config = dict(
    n_layer=14,
    d_model=64,
    n_head=2,
    n_kv_head=2,
    head_dim=32,
    d_mlp=128,
    vocab_size=8192,
    activation='swiglu',
    norm='rmsnorm',
    norm_place='pre',
    norm_eps=1e-05,
    positions='rope',
    rope_base=10000.0,
    rope_fraction=1.0,
    qk_norm=False,
    attn_scale=0.177,
    bias='none',
    tie_embeddings=False,
    parallel_block=False,
    init='normal',
    init_std_qkv=0.0625,
    init_std_o=0.0,
    init_std_up=0.0625,
    init_std_down=0.0,
    optimizer='adam_variant',
    lr=0.00246,
    lr_mult_up=1.14,
    beta1=0.9,
    beta2=0.98,
    lr_head=0.00593,
    warmup_steps=282,
    schedule='wsd',
    decay_fraction=0.936,
    decay_shape='cos',
    final_lr_fraction=0.1,
    batch_tokens=8192,
    seq_len=1024,
    doc_mask=False,
    train_tokens=92760000,
    steps=11324,
    dataset='wikipedia_en',
)
Each number is 128 + 24 x the weight over its row's rms, rounded and kept within 0 to 255. Layers, rows and columns count from 0. Numbers have three digits each. The size before them is the row's rms in percent of the matrix's.

# q: layer 9 attention query, 64x64, rms 0.15, rows 0-63, columns 0-31
# k: layer 9 attention key, 64x64, rms 0.159, rows 0-63, columns 0-31
# v: layer 9 attention value, 64x64, rms 0.114, rows 0-63, columns 0-31
# o: layer 9 attention output (transposed), 64x64, rms 0.107, rows 0-63, columns 0-31
# gate: layer 9 MLP gate, 128x64, rms 0.179, rows 0-34, columns 0-31
# up: layer 9 MLP up, 128x64, rms 0.154, rows 0-34, columns 0-31
# down: layer 9 MLP down (transposed), 128x64, rms 0.132, rows 0-33, columns 0-31
q0 118:112098093150150135151121145118100156127148125108115161116114102104094105112117117129161134152146
k0 095:147128126146180150121124095136107137126138115172119114115120156183121107151179113123078090144101
q1 090:155125120121167116151112151117132162142142121115147158097125126114078095122134123125141134127159
k1 094:157115141165161125155151158122116125141154106132112131127113123150149107113178147082110081179107
q2 078:174154135142100120127136149146177148117100156122154128120143166090130133117139151155148144096139
k2 079:130101141126147127132111172092176133147143147096140167138160087109139138149099142158141137146165
q3 086:169124130123151135139132146112099128121131112141102115094137104106107125115127142094114132147140
k3 077:135165124135154082137125180122119146137162079135130136120100144125104141121160112108089084151102
q4 099:115090134137085166121116143142199100125115137138126092168123144103110113176126170133110134104144
k4 103:121084073080111113126106127106109150160100141108163162148120104069111155101134135150140161091114
q5 085:125141146157078143139147132148185122129116155153160097153104156121143116172120163136147123104140
k5 085:097106100121094164135134090136134099116096161106126125126166124127112119129092157151156163108142
q6 082:097159166138095106089130124097164086137129143087139105142137147115121157095111092166113145132101
k6 071:137120169138116139137102174120129059115118119109120129180133114118123120154102085120136133196165
q7 094:158112097116146130119138137135096143130144102114076148098151073137111164086151113124130102147101
k7 083:095129131105136101106103123127124153153138093158150123119103146115116162088153127118099094115081
q8 087:085094109166149146129173113081128128119127133128146113191122125093132112194125182140161155146158
k8 094:141142162120105185150141130123130116120115110121154148134146134115140124121107188144137142137151
q9 099:093117147136172134174148088105093168125157137097082116105123100110147084132143133114123153110168
k9 074:161117156142129125121110116114147138111178162187083134110152137112143137132137154098122133133114
q10 166:140147121118104134099149127167158103145092166133160108140153145102157150171118141164139144109139
k10 061:117126156113119183111123103120132105131100144128109108125114124135139114157113134152164156127157
q11 091:132151149083094125100127142157133094149113125149126115109121130135126122129140150132077113085125
k11 078:119126134150147128140135159111122118107133111132118126098111118138132114138145074153130112155131
q12 093:125192113156120146167138147095119119116141144145154182087128160141150126123139163126132133119158
k12 085:143155135156136169153142129185088129102142109132115119108111141160123101110108145149118097139150
q13 080:132113121111165118142136130109142167111117110147115162158144133067113156128098143161110123158106
k13 077:126141123173138160125139131083101166114141115127162146139094144117102144166110163136107099129116
q14 084:135107144130138137123119133119130136123130109119124111168128087140118123062103085121132124133098
k14 078:063177138114117104118111156109137110143097150100164164156145135110137153167116130132142179124111
q15 100:176158114110120131157147152121133159121128103138151154108141153142126130115137130127093096134129
k15 097:092120096132104127152153121147096172076111086144129130120126121188112128100131117141091119098115
q16 107:154183136147119129107124107133145137144102159142143117093142168134145140147119128114114156124176
k16 112:156073164131136145155104155119131116139159119091082153129114113134099084102145176095120102156138
q17 093:162156135114110123088124117167157146130102165131162113132147151116143148132112138173117149119161
k17 070:144099132185137102146124173096120149134176123123112164145120114111114112088111143114150129131109
q18 103:145147113103095116084133121171113129154122137135137107147132173143154159150123119144097128121136
k18 086:126108124106112149118116100148144138088106178128106130119157147134121124150093139162162168086126
q19 091:162146130155099148124139099141193120135091148133123103136141166119129145151108167143124137110150
k19 085:119103113090092109092093109128131159129077135126157150124137113101109162133083113170138181082140
q20 097:110165139132094123137169132135185128145105164137160112146120186106156134148109138155156142106127
k20 087:115119136133105171133124129136145103100087175138131124138158151128145104137092174153144142089152
q21 082:150169179150092114098095143136171130141130133123126142120129140112119170081088114148150121111130
k21 087:137110164135132134121133155118123070105128186122100115174111134158109124107101112111137144157151
q22 092:126112114108131113101113129107091138138139108133075162119165107144109162098146091125122122158087
k22 093:132138096108131100132111142126125147173146083125146121119078129117120158112167102104102106164113
q23 089:163144158144129113130092134114113111122134154168166141125082149146130116134122155081142150130138
k23 111:114159139112121154091148070166142128128115168090125122136144129102133127105104118166154142075158
q24 094:076106179145089159136130117119149094129104151129152134122097151130155087161134128138138138082154
k24 079:141118157138119134148126154135121105103128175110094095147140078115142103141122101108159131188167
q25 086:107118151138121146158115144116139125110141136142149111133060134099116092150108145090149146087134
k25 108:125119143134117143118143129136143106130121148091116107114146085117158118163124131126169150134161
q26 067:086094152059122143136138177150150094103106142102115156142134120121135134140142116146143147126128
k26 186:141110110144177109166118158108115148137173097110102144121101105135113124110145127096105093157107
q27 081:163141057147142116166167097142148112143117130143107135088154129147155124121153120142140115118147
k27 106:107132146150136141129117129137123127099148110160119096107116159136122129095161130135110104117089
q28 094:142134068117134133111101090114112159150116099123119138170132081104109132092104134135115128138161
k28 087:080180098112118091145152097116127131173111107113162147132116105119151140088143157138134137139125
q29 100:121132061119137139117116113130146172123120128143102116108144109113158143131132150136157113167130
k29 101:138118113117137166128146093133121090140148099157143136129137173149118145113128172135075142103134
q30 082:152148108104125072142147147152132145139119097122106126132125117087132140147133155108113120150140
k30 072:100132124159131122126151102117107159111144062133133138094108107153124112102146109143108118137150
q31 077:145147109165137106166157122162171158122142106117154131124136133138131108103131113125127111144141
k31 072:099107122123099113104131106140148101092121163160138115135153160144162134170107140101135166082103
v0 094:096083122073125140135087178159134132110141155139063124117107117116089133123132114181142144132143
o0 085:139093111155108136153126124146110159127128115113149172150139136098095122157091167101137093123095
v1 077:153122115109113138075174160104131162133133147119143080137126120145143138156132118127154133171096
o1 076:114163168109152137123129119098136076158142161130124155125109130132142145191116134134129135152158
v2 090:124134152137093107149095082115128127141123113168152107100115148120081107081135152098105130138143
o2 087:154094116125105116127134130109114132087114123132162133104114107139086151113148094099104115130086
v3 120:163092126109132142114117102097142145106136111125129128147089077138152135187147088141128128104153
o3 124:099154125156158134126107124115126102112083116111183143148127129102177126179093139119121137121147
v4 082:098105123067125096149096152169098139127136167149074155167105105097141147170128117125140147132112
o4 074:151105109154124129128171116164129133144135112149090140108126160144107117161082163133135109124109
v5 101:095115124100103120106113195071147123138144126158157123122127096165124114152141136103133140174096
o5 099:127111192155136144134100110087137123105067146136171147120114160141143133134139096120161134170169
v6 100:167143137149120147107175070122122125099113143139162114105131121126141134110128103122134126102176
o6 101:101155117101151117111090147118129102137180166093105131121124092131145092108124118163085130095145
v7 094:132151118138133141129144104129138124161151117078164116165171141121119129118140137116085117122085
o7 106:168120121131117141154122170134139123137132120148145091168117124104114139109133138136093123136115
v8 088:148143151170119121115066146134130180105114126146108127141127117143120133093118180082133135118134
o8 081:167103107151113126143137148086137161104076120144144100124125156155113147138092096117140113127134
v9 079:149141121113116083136116152146167113139141121177137155114128151111112088113137092131137143118150
o9 080:086107105126132107107133098126106130091172156126103164087130119142119105115152115128131110118153
v10 096:163083138141113105153119103125115120102134147165106123134110144168076086098105102135149137109145
o10 102:126112108137124120089141123109105111075110117130117140100129112169095174140109125122131109158128
v11 098:105156097106122168135152097119155142173130110114162112160132139103152140161172101117085115142106
o11 102:144125119130156153189118145122147143145122124122151101165131125078141112132129140124109159110129
v12 088:142114134178121116160089141166140127116125113185093179111094123132100122113115147143129121118156
o12 097:148090114154105115107129135170102142092143125117137125133147133120119093099121150130120095061107
v13 074:142124136153135155123117093095081127096144100153115125145123117132158155151129158119154131116107
o13 066:150121150146115160140128160146156144127081131135186090152119115134172118130087152144128117105114
v14 101:079114114113155149161119104113126141138104091106125158114133142139116127128168111183117113131095
o14 094:134124114127142148167127126160125168135087080105149111158118137078111132154124133101125128125131
v15 094:136123150123107099084115152160119128142154141114119127151114128115142170157103121150128113157173
o15 111:159116115137111139122107164146134115138163141127159131155151133101128085110132170143106105087123
v16 106:067154098154172137157134097116127120101117097100139106119175104174161091111131163133134106137106
o16 114:128155153123127162123094116145140133147089100107133066134098115133146142114143086115131135140124
v17 086:113149115154141148102150091131188115128161110134143068104164152171122095122166126156112100131123
o17 101:143140135118129170128082153147122137129136136112153111152104095102127122097134133124097107122120
v18 089:123128172153154144107110106126100160097121100122111104058140076146131083160097121164126146109133
o18 090:088171118124128125093091081119122105127121106107127130137100107136150136115129096071157100149126
v19 085:147090136112127166159152148153104128104125157134113136173134085073138193121117156076134107109148
o19 083:154135138122127120097154140166121128156134133124082134130145161139149102156091163204091132104122
v20 093:102128166177118099108094137164147136105145132185098162146099145167096118134094137135151132159137
o20 095:168076097133098148109115145141096141104137158128145129131153123109113087104130157126121089084122
v21 090:092139093145110105098104146086114093155154109180110162100141134178098111149153113154119121115105
o21 084:130093171166123135124096151150124133063113125122169125122113127107116108106156131117139073121124
v22 101:123127144138116101129129148164067131102127146107093131090125102149152113086111125133131126084143
o22 094:129158084127129102106085140138128116151163122099109107119132149150102122103091147118106101148119
v23 097:137094161105120158089157117102138116127157157183143135120108119140136110131146091119150139128155
o23 086:115128121134160150111102111107101115117125203094129181103120125118145107133086144148093125129149
v24 104:089176140181147160121114115116150149118115112090124091096123133143121111116144194121124128136094
o24 099:142127136106101171141112124129133146166123132113154094174099125122129137074150082090124137133124
v25 096:154165104131115131103131122170165159126125133112164102115164124095107128131100132132126141130184
o25 091:112138096076122108114119111091143091164184139145117115132122089138139120090148090118108140134107
v26 096:163133121117103119101172108142090139106123120116133103157119090079127175150097092133124130113168
o26 096:101141115123134102113126132112160066149178150125134126136120114128174107147114147149096132106130
v27 102:060126133111156106137140204110091123118121109082121145125111122108138140134142153118156140100111
o27 108:103144134116129116135172085124132134148117116135106153106135163126143154161131120115162141163159
v28 108:133107153116130120110072125159157161117131148172071134119077123146111096160128080178154128131146
o28 105:126123104172141134130117125149097130090147121111143157137133118123114097117117172093153092092118
v29 103:119142132088133102114187187124123144152113141099130160150109115108169154172142102138162114134131
o29 106:114152137139157131144132109141120116154154132126106151126159157098158085153104177153145144107160
v30 099:118106194161128096116127157088129116137119122141170144116131147145141112147157115156130123159119
o30 084:132121132108128149123099125134099151118140165135146185116153120074131105100131123142155153108158
v31 070:152147119105126106136146141131112135114093150131117156103120131100153124169110088146148144082162
o31 090:072152124123160097134142100109132114131153114131084162091131131159150116155133119134162145140158
q32 158:164095088158164110133089137101119153104174117132130153117089115140086073106144124118123097145113
k32 087:158136098104166090169153154135101132140149134135127150110112107103141156105133120103160120133126
q33 080:123133097135127161134132103079170168111130108089112132120147098130122125130116133102166147155149
k33 090:167119115106101107129156139141104145165110154100154123113107132092131123119104106131145131101160
q34 092:089149127101136179124149114104163136150098139114114114123166145083125120119140120127185184138142
k34 086:133103150122107137113132113157109129180100162106151122133102121101133093125087151123126120096165
q35 118:143172133120091139112172134168156087160092159145126098115153138122140156127160139165170176132159
k35 100:118121154139120141114112127147139125150083161093154099136099138129155128132096125137149123083149
q36 107:119110142095136180131108132124147141098126141155105120129129119118128135095099081070153137079112
k36 121:146145110141122130125159130117090124148090133107175129112124115166096128080114129118117102128180
q37 108:149163142074106164120155111128158118195111156105130111116131108112114171153119092162162174093131
k37 082:078160137083108150120122133104102107137121124112103125178150103145157154129105118119127164125149
q38 091:147167109119137100127106137111108174121147111080130143120097140129115138143161127134120099120109
k38 068:114133133122124129148133135160107133156181107122106124104151148102167146158100161127107142135083
q39 106:143108142195117131123137093148089113123131162174155120135160139157115097121157154161147117176147
k39 097:132105152141133135102099118131133176146048135141154117106080127120165110149137106091160107118139
q40 081:148134190129111138129139124138117088183104099089151117096117128139138133153144169183160119148157
k40 136:134139139115102159098115083148162107133098161123141098136122130099165121154090124141146142121117
q41 103:147149119115092130134140143110144140153143132115139167091129109077122133120142141149171111106131
k41 102:083126153111146145139120088132101142157130101104071115105119088168149115168120174163110135132134
q42 060:148153169107121157100140129162135052123104125083122145119133142101160173137145129125126097123152
k42 250:139105111148141115160117138118122160106170107144099143122130124131115125092157118112116099144103
q43 072:094126181113127169127116108127158073114105137109125120119141159129104122157104134130111111112164
k43 203:140108118137156110146105146096120136106164096147114174118126127120098118104161111120114110152095
q44 092:117155098102069152091133115128167177167087104126143134132152098157127154132143123173156143109122
k44 105:099123132166147131178128118089102132105169083129156136108137110127125123145154125126118125141097
q45 102:133107081132101082131140163132163175118106061166115146139118112150114152090094141089174119129114
k45 096:131139106136133124162153100108113152106190131140098116092132124183104106112113129190105111143104
q46 095:177119146114124058141144161132117126131127136136127136142126108180141149096129113184105095157100
k46 091:093126085151065119145113123146158113122127156157123098158138114181139119145145078118091114109121
q47 110:148149117106108070161148128136111158131133097106193146104111121114146126103146119115102121112143
k47 102:128117095154134156166114100131112123129154150149055147122119137174142112101144144177123124117074
q48 102:127097114141162108142095114131101130109165116134125124159086111122107104138136108135086079121080
k48 141:143096117138152104167111139087115143110172109145125166105106116140102110109165112103129115150112
q49 117:169095115139161102121088140112072141098157125147122147134090108128105095093136145103097093144110
k49 091:153110100149137121155125130097121155119133118180108145100124098140110122134175125134137104165109
q50 102:121081108141182100137091118117094147077161120078113140119121098133122114103120119092118112119099
k50 085:168133106120122161142138124106131136130147118171118163123131107126101117127183161120119112151146
q51 087:091142104084129150130155129109125158084124128130111123109144094085151144119119118114159175115136
k51 081:164116100137118138156157082158106176179150152077096122138126076123102147121145166142135122111186
q52 103:122110146109182110132112109121092169106149107088135158129095112116123115114130120101087103127122
k52 086:150136096109150120132125133105137126131148103140090147128153119112104133110169121127133134157117
q53 085:093155170074117100103125158109148097103122093102083174157118161138127138139121144089124089111121
k53 096:142136126100115127146131102144143119140166121137120131120146176143126138116134121163099139171093
q54 084:160124119165109132139159165130172106132103125188119126138149111103119137112137161171151164153140
k54 108:110124165100111153117130105153137125152118129091116113142117113131134111151108124168132132122121
q55 102:124135122132141155142131125117128112140128158079109113113103102103118139093130106138173153091115
k55 100:122120147120123122125142146133159110150082111079090142120157092164113129160135179135098137119142
q56 106:151174129100092141111165131135152127170078153114157112117145114097148153172115165161178154104161
k56 056:122123131109105153136126087105116162152129148133115113122114133138165146153093131129152156143135
q57 099:106129114132120108152152159132129131137092171150153121134129183186120122138151152166127142131097
k57 091:170145126128121092145100077184123124122143130109112152095116133135120129090104145140123132097117
q58 171:144115119127161105144102143114107153114164092111099143127107116141117116107147104088108110153115
k58 044:135153137113129120142172123139150156097179115108090105145148141135140163098110150123108113126113
q59 178:149107106158157119178104125100125154104176099137106139126117122153090096106159112110110088143091
k59 050:112159124117100142115157117184125119164083127157138118102157155164168146151114140133094103097137
q60 092:133120102169131114135107115145154188102113130194105114107113118147102094083101121066135107105135
k60 077:182170135106131133091132130126100134140115135126104118074129144165126131130107128183084103108172
q61 108:130131141077124102095087173110183137137135086177091118164131099095130154123107075126121140159120
k61 099:119147169115110179140154140098126102093150140114110117178135094148116128158142121158084143128110
q62 076:179169131159128145149164110164103150165147106129125179117093120127143113115174161133109121158176
k62 080:147132101097113163123116135147169119151110153131116061115137127101187134128103112183167125114131
q63 093:122133147102138141116117124137144140121152130094129153170121170131081127146153136138115095165161
k63 096:113106129142123129130116196107160092125098111156135113094114118091140121153144115129137150131064
v32 106:110109109108129164144145171132126153118132133142154194116138176112094108121154120119116152097122
o32 109:152073134103134144098147133176140148112149138164118112137126132145128158192130132133190156126135
v33 084:121131139127116087148168121127160105097105157143107144102167101129108123119138111150138150133110
o33 088:101138121107113131100132165112131116119154125117119181144121164070144151104119120137126126135130
v34 113:104143120183106131148164150105135126135123140149118153173145139108132097106120189100131153155124
o34 103:142139169168141114127129181153130135161148142112135123166109164092133162118136127212116144148169
v35 103:161139138178129127143104169102154128119137072172106108120147160128149127122105175111120091106119
o35 102:152122114126119100127132118119112158124121098170159118162134102110122126103127135121116131142144
v36 098:119097172115101129099094133110139093162134135158134104086112149115135118136161152118083161125092
o36 101:149131169136108116098145126116141139136155161151130110087133096160132148138151140186127128153127
v37 107:163113121121100167130140154143127118156146163155116130043139143098120117166141133129112170132123
o37 101:129135157115113091083122144146138115144160162117089147083139182166116162127147101139124126142107
v38 102:120097091094116118160169164145127093135153113140106123147132099131102099157132177174119119089086
o38 101:115144123120156110143161116164114125111120118108132129164169131095128144204136165138140166124106
v39 093:124165106127098101137155120083125099155109081147127126114172130156121123111134151116151153134178
o39 098:134123113134117118139113151087105096176151153117113154150158164072113115076157147153082137164159
v40 101:152101133095121136116157117098126079181143111114110129114142108092096129140115102099147125130153
o40 097:114157136116131117143153151103099095121127128116125153123181181126147099135129128127130122148148
v41 112:083099130080148151151129137138088095116108145109113166145133114111129146163154124154146156130116
o41 109:091126121150117121128116134118143124167115138110110165153104170105139128152123098107147114164108
v42 116:158119141126131160120089094134091084152173166115137106127097128061151125102112108096148134135152
o42 111:127159171106134095120138095130162114121145139121141116086128146174130119099117087162106125140145
v43 100:147130086153156188092132117114146109115136136161081083155099167108160118125150094133151119132121
o43 099:146133167169139095131118085125162154090122136112138133156130118163132148143136110088129115145126
v44 117:142126106117121137091115129137160116162138123083141115093105149119105117140128083121125143105110
o44 126:160126130101135123126140100145137132102130146165120093074151117185128161165151153122157135138122
v45 125:157099120059127168108142096128129102144131107167111099131142112104134110116169106155112135115129
o45 124:112115160158110114117161131121150094131131144099172135143178131117115138168145138137124146122122
v46 101:100105090134127109125136147180167141120122157093125136130094126137058122096110161172131137112106
o46 101:151117091125141169159130118179126135116125153129123109145135125123126174137152139118147128090113
v47 100:149151109097143131138152133112094105146155101117104144154140120158156139146160159157102122121118
o47 103:132133125151132110128132116082135150152123100099130148144133188083127087126136161098089107152124
v48 101:141132109140088130130091102156172139102144136142128134069158166132095120118130100120126155133145
o48 103:162089120097109141095110128153125135088153157148126119117103090144113167116150138134148127135131
v49 111:136146119128115139115128098080111088153132101150118145138132135133127113109123087110134141140127
o49 104:157109158108088114123135110102116149104104107143137133115134146118150121121126162141131130169158
v50 110:132136154166125089148159135130123149130137163094169149136110095132122117096118136124121127121073
o50 104:098189125105182131129144116148144151118151127106111115103123130120179149151087133158144100143116
v51 106:172125119138109147177121142120093115167159143151098199116118143085131115129121160074136137118140
o51 099:136138166083130084119167121144136153139159101148135126130150198126149113118109113159146133144165
v52 108:143147123098139083166169103144077074165130113102168115126134087127132122133139138119121142114149
o52 103:114168118105151094119132092093145093177140140118123155105173159114120103107119144140097127136143
v53 097:129093140173132119120107113108151077120130118132124077073121113119160144145105159129141146153152
o53 090:112139124150126100133142152084147099158126161137139125125107111152151109079152096132119086149133
v54 086:131102147133079050156189164080108126150093097145144135145154105124126149108141123127118132140133
o54 090:140140107121104131149132154125101122152147120139112173148155141064108135100113143148113156155144
v55 135:131157099119118129128163062138144118117116113120183099134142119159076104111132089143108138121072
o55 134:146130122130140165098101129143124115103129187074133131095133115095122156164147191147129125111126
v56 085:119129142113128105123083133211145147094164164118097115161087104141149132101144161175110115125118
o56 086:124146106133164134135129089141152129115132110104129120142106107136130119125124123104129124085104
v57 103:078159114093133109134124095134134153112110100128163114155144093167128093103136120139101133085110
o57 091:141125111148096143107105131130125106141105112088128095144104069101110141166144179114113170074122
v58 110:116132120181103101156153138087119140133149127131169163142127087104141069113123159117167131113114
o58 114:122177140147134107128122142164123125139138128055100108157126109106170120144119123153147147127147
v59 105:127157155136125137123107064116109145109127145122121078144105139164140156106155095146114097114117
o59 105:163111129119113140132127098095163164087102122141155108106129095135119134082133143099087139106134
v60 097:143128141154116114174155111103102112130124158150150147109095092149138062126113142138115122095122
o60 115:081165161115150128130134108128159135125153143060108090132149132137189115169124146141172107124133
v61 106:141165110104114106120119104166125116093120159099108075118166118116109132083142083137130132122132
o61 106:143123091078133129113106113105135114107134136149123189111140146111102150093123105103110128123138
v62 117:112169118122145086128107137172115145151146142115104115136100090160148133111149125158135145127112
o62 111:082156117139159123124136074098141136150106107102104117098122141147175100116118151103111115131138
v63 101:106093181097132135105102099133136128132131159134138116099079101115127097109109103117111131108121
o63 109:074157162124115141127147116132169121118156149102121086104119120167177123171131109145156099128117
gate0 104:138095128152113142120154099155125139102130144179150115063091131174135120128132119101122087103117
up0 107:123154109131155119096107139102103128143138119122081126114148078081104146126124121122095132167133
down0 104:124100129149140121095151102148146121091120150137142118073124152128132108165121146149130137106100
gate1 076:098090140096095131113132130145115102144153135120135160119087128133135125100130139114112150128129
up1 083:127115165111120123160142169147152117151088097118144108145095145150144127145156103122149153129097
down1 086:123078116155104130124133104109118130142069122128132098114121126126125175102117117128132089107161
gate2 107:130120103162132079076134125123121124135125137175132126112113129105126123102145168150140105133126
up2 106:114150139145131204120138108097157159126108099165155138141131144117106101135095134159148120114140
down2 104:140101170080120126166174106104107092109112114088150118104129128139157160149145111133129113125148
gate3 105:089109127120088138132125105078116127125137167122115121102146177146120123119142144128110128124070
up3 095:107101118116093178120140090099146137120127182106156116092152164121142134133161170127093130100104
down3 099:121120110116158166151095133133149121129099116133141121136151132118155143136106175121108116107163
gate4 089:128170147084171130151111109143126082097141126136164110113147155131152102133134087120093090137138
up4 097:140129129160151096092109142164161165164125124106135115082081085116120128136143132129181161107123
down4 092:124131132136110128141115125150081136107148091108091114106108125158130119134172133122086114154092
gate5 106:133106114126117115152161131108125101101102090165170137122134108178127140118158123118111119122074
up5 106:166128143130140128136136139120104130125163154100073154118106158138118144128134115117165101164150
down5 107:140108109139122087157127155080117104162079081175185140149130128116104103083135105162092143135134
gate6 090:182141089147147157121119100180122160181130119131154157146168094090122151118152095099093124166122
up6 092:159119138130134105115105112099102139158104141136154120164153158154125149129120072095096130121144
down6 095:119119152147102120163121122136165096150122136158093130118153128165115113118144143160143123157167
gate7 104:093126123142131126101143142154149148157202102125133092140111138107117137152120137156148097162120
up7 102:092121127115107145107131102129120132135160147097132159121107137105164145105106080176171105151170
down7 102:104115155124171140067102122148107152157147132106090120118149140115110139141086121174119165141132
gate8 101:098120146111130166128161131118151102112141085114055108096116133161117142105122134151118089130115
up8 099:113145131116170139121088127139088174146131157086137107155138098128183137146206138121166140122154
down8 101:119134108113135139119100150140131109128119109114099130154106152131125098132111114140144173180114
gate9 120:138081134138137110159121143126112157135124124132114141135084132142138102110167084106105082132130
up9 093:102126134110151090121148111159141138115112151128114089154079142117190093123116126165161141162131
down9 105:100170100134104143124118105096153105113102111111105091132142129146142179148091154119119186122109
gate10 116:133115135140154065125112136103115107086148104135123161109103122143117109087100154108130111113115
up10 099:153109154137133093126075138128103074085117144129162151107092094119155101123066153141139119119144
down10 103:156138119158154170095104155104134108123096169159142108140114165128160137138133144145162107122154
gate11 095:115140138089153154100151092126122156096159124145131181124166154148087158096133164125148090176119
up11 097:112137115103135150092157090090152125133132131084134136136148141130104130127125125153114113147146
down11 099:076123134125133138104135100119106179088091154134134174116134112172084123126129141120151136134145
gate12 102:119170151128122160132110155134135166138154142124073095102135111169146106126131107140144122118097
up12 104:139076132147098082117136129171092147146140126114169189123104120111129151112150166135123090116069
down12 098:151128095140137131121144137176144117142086120105113128107098167133110131088133115141104150123076
gate13 103:072142087172121110108121098117131132135172168152124166131131108098171105120120134117089113111134
up13 097:125102120150132106092124133143122139118139103134104102157114114124164143085191124105117162113124
down13 095:133098121081131094128145133176144134111139129125147163127116149080090106117130141159103143120173
gate14 110:091162102156124105108170104125122149096138108174125105100116133137136112139119081167155114155103
up14 098:122135151105162139165124184133119079161171135102125111154132118095137140133144186122140131086127
down14 101:134131131156139120115154117169168140138159161178114125131140131130132154123170140135110133088124
gate15 100:100102080153105143120109101086089163112144135131156159164134105091130101113135175125104128126157
up15 111:120108103174165130118078106103130162100146165135142149111138116111127092108177152153095155100121
down15 108:097094124149165113123124096101145103076135137128134153105145125093101123116123132123107156083161
gate16 106:156122121085100125105150172128166149169146130149145128127148128085095152089180109146087102156122
up16 100:137115126148126124124106096157116149115116130089136111153135090135135123140109159152141149075116
down16 095:128142136123115135125143123099126124122157144151112153105129084144144152161118084116147128193164
gate17 090:125100146158157117127098143179123104134124127154164101192126125151147143155133177134113127129121
up17 104:130161134112146158193140118145087142107131082167135119140121101141154111132161119130143160133132
down17 103:104110164096120149126117151119089161107151133128124146128096087108094135145135144117171094130150
gate18 092:123085119167168127107136089104105162109108123100160143167117121135128132117161104110165106139138
up18 093:100114144134125136140122114102082187154133104118123171156124147076098115086138138101160143115168
down18 089:130096119108170145091159101126146146133152112118144146143150126113135134133153123166151163126121
gate19 101:111117118129109145151152173136139158126110088140164087119129145174105115098171108133128119155075
up19 112:115099166132120091121135093134123110126174126092102126169160133088104104128083108184175111120164
down19 104:138153091101135164139140154133119189147092128145165120086096114164109113099163120111115122113086
gate20 085:148089135140115150140067091123081130073132134105097132106082117106132095104099114124146127080143
up20 097:128104131122093107109092120126118119091094144142119156134095078094146125126110183151191157044132
down20 104:149152106140097128111131152170140122173081105171166119158128122101144103128150157126122192112121
gate21 091:145132146149113127169174152163119123151155131131176143129132177118168123118154143120128142167134
up21 101:165133116156100109131121141132105115152126126110128149140181087165132115168169159064115111081125
down21 098:087102090118168150161131134147145149098120128147145148125088148122084145085096080125161133179108
gate22 115:142097109127120135117122119106098129130128146168111159055123124147113138113118114079104150161130
up22 111:088111160113156137118128144160138084137118148110102159137130140094141137116096112109156151138121
down22 109:136124127132132094148157103099115139188121084121156132149098131129104110072079123125077135151111
gate23 096:198128103136128123140156173144125153170150090179113119108125154141092123136146144113105145139136
up23 105:184117095123133098122116141143109143147149083113123108131126109141132148091118128110141112105161
down23 100:093141140160113164159160129150161139151117147155156122103150097144139060105149173171125152140128
gate24 098:146130157078125126123162167123116189148188113111131158116182151127109121113150120123130082120151
up24 091:072113102126121160152089094135128142093122120125064124104102120112161097154117109115118142115137
down24 091:090138137075148112164108151108142151134149103115105120138133210134144130142125111078100114117150
gate25 099:124138119122177098120127090113099154092145146129040144121078088136138126131143161178169122110152
up25 101:133126111118147132120138122177150148136121148092123098086122133150152126159117158110122126131106
down25 098:108106085136073102132149141123149128148108129079133106123142128134125127147101122112088126140079
gate26 103:135106097145118075127130096050094114117163150140083091121105095169119114107109158122138124144154
up26 112:120091104140097127148125110142155174103072154172137189121154118133119104142124083154103126119079
down26 110:134125113158135131124145138179121171143082160147106118133163131157104120132135112161097124119101
gate27 088:173159157099139142131117157159137164132139114154093146098107163101145121161130122126152126125112
up27 090:110103128106080142157136150135085101112133105133102120120212107164124142146120136148105144132135
down27 096:144129150115157118121126100139149110152132126101178141166138119134127135106113137147142136107151
gate28 101:096138155200148114116141138082120134112159151096127130097135133130133140149097109120140139116159
up28 105:169081105084103149175096099135100134145136117131092156149121102145120085127152110107091101138123
down28 106:114130120080148125120075094136095132101118127109141147125147127157142121058198146129151106100112
gate29 088:121144102118170112148132101113112152105168102095142155132134143125128147119140145147156088094154
up29 104:161130116182144151119153138152103108157130128097170128130121099154113119156078142139132129169133
down29 101:109097140191107156111137148133131101113092119087149145117113108136130122143128133113164116177167
gate30 098:144151077170098097098151163158143113143141111150148076130154145159114156161156111141109151173097
up30 106:092132170139110066111155134085120133149107132141101140095113098175137146122144116167137111152152
down30 105:121109098079145152120120134147108128091117142133127133117134133098112088126096142081135125103103
gate31 105:166118164141095117118137171162128076097166148088115091151108147156140124102147109136126115152136
up31 101:116113153093140167136128134126168070140131135099128111150124158119155134159176079109163100184122
down31 097:165098096139164129168073103138091154107188114107158135099088141143141107141151112117158133113138
gate32 100:094127160120116134144160144118126107102155118083124148109101109096135139123139148135109129102108
up32 085:118127135131144154108118139140161111109123131094172112120114123101167144107169102153115151106084
down32 085:124104133087111177129178143171107110132123166141135112121123073121132175128088127124116128161139
gate33 107:156119128115161123155093146105115172077143145149107155112132138149160105125116119114158109124117
up33 093:129102114126156111136123178082112127147158110130109147118144115110102093118118149097079121101113
down33 096:113135148102119110126105155111119160074133104110100139122133096145133138076112114132156203129136
gate34 087:076105096154145102112128108148109146122100128105092144095117138094073105123147126156123091125188
up34 101:144131124124135129094098102120109172120101150105115152133129175178127128150142114080140125142161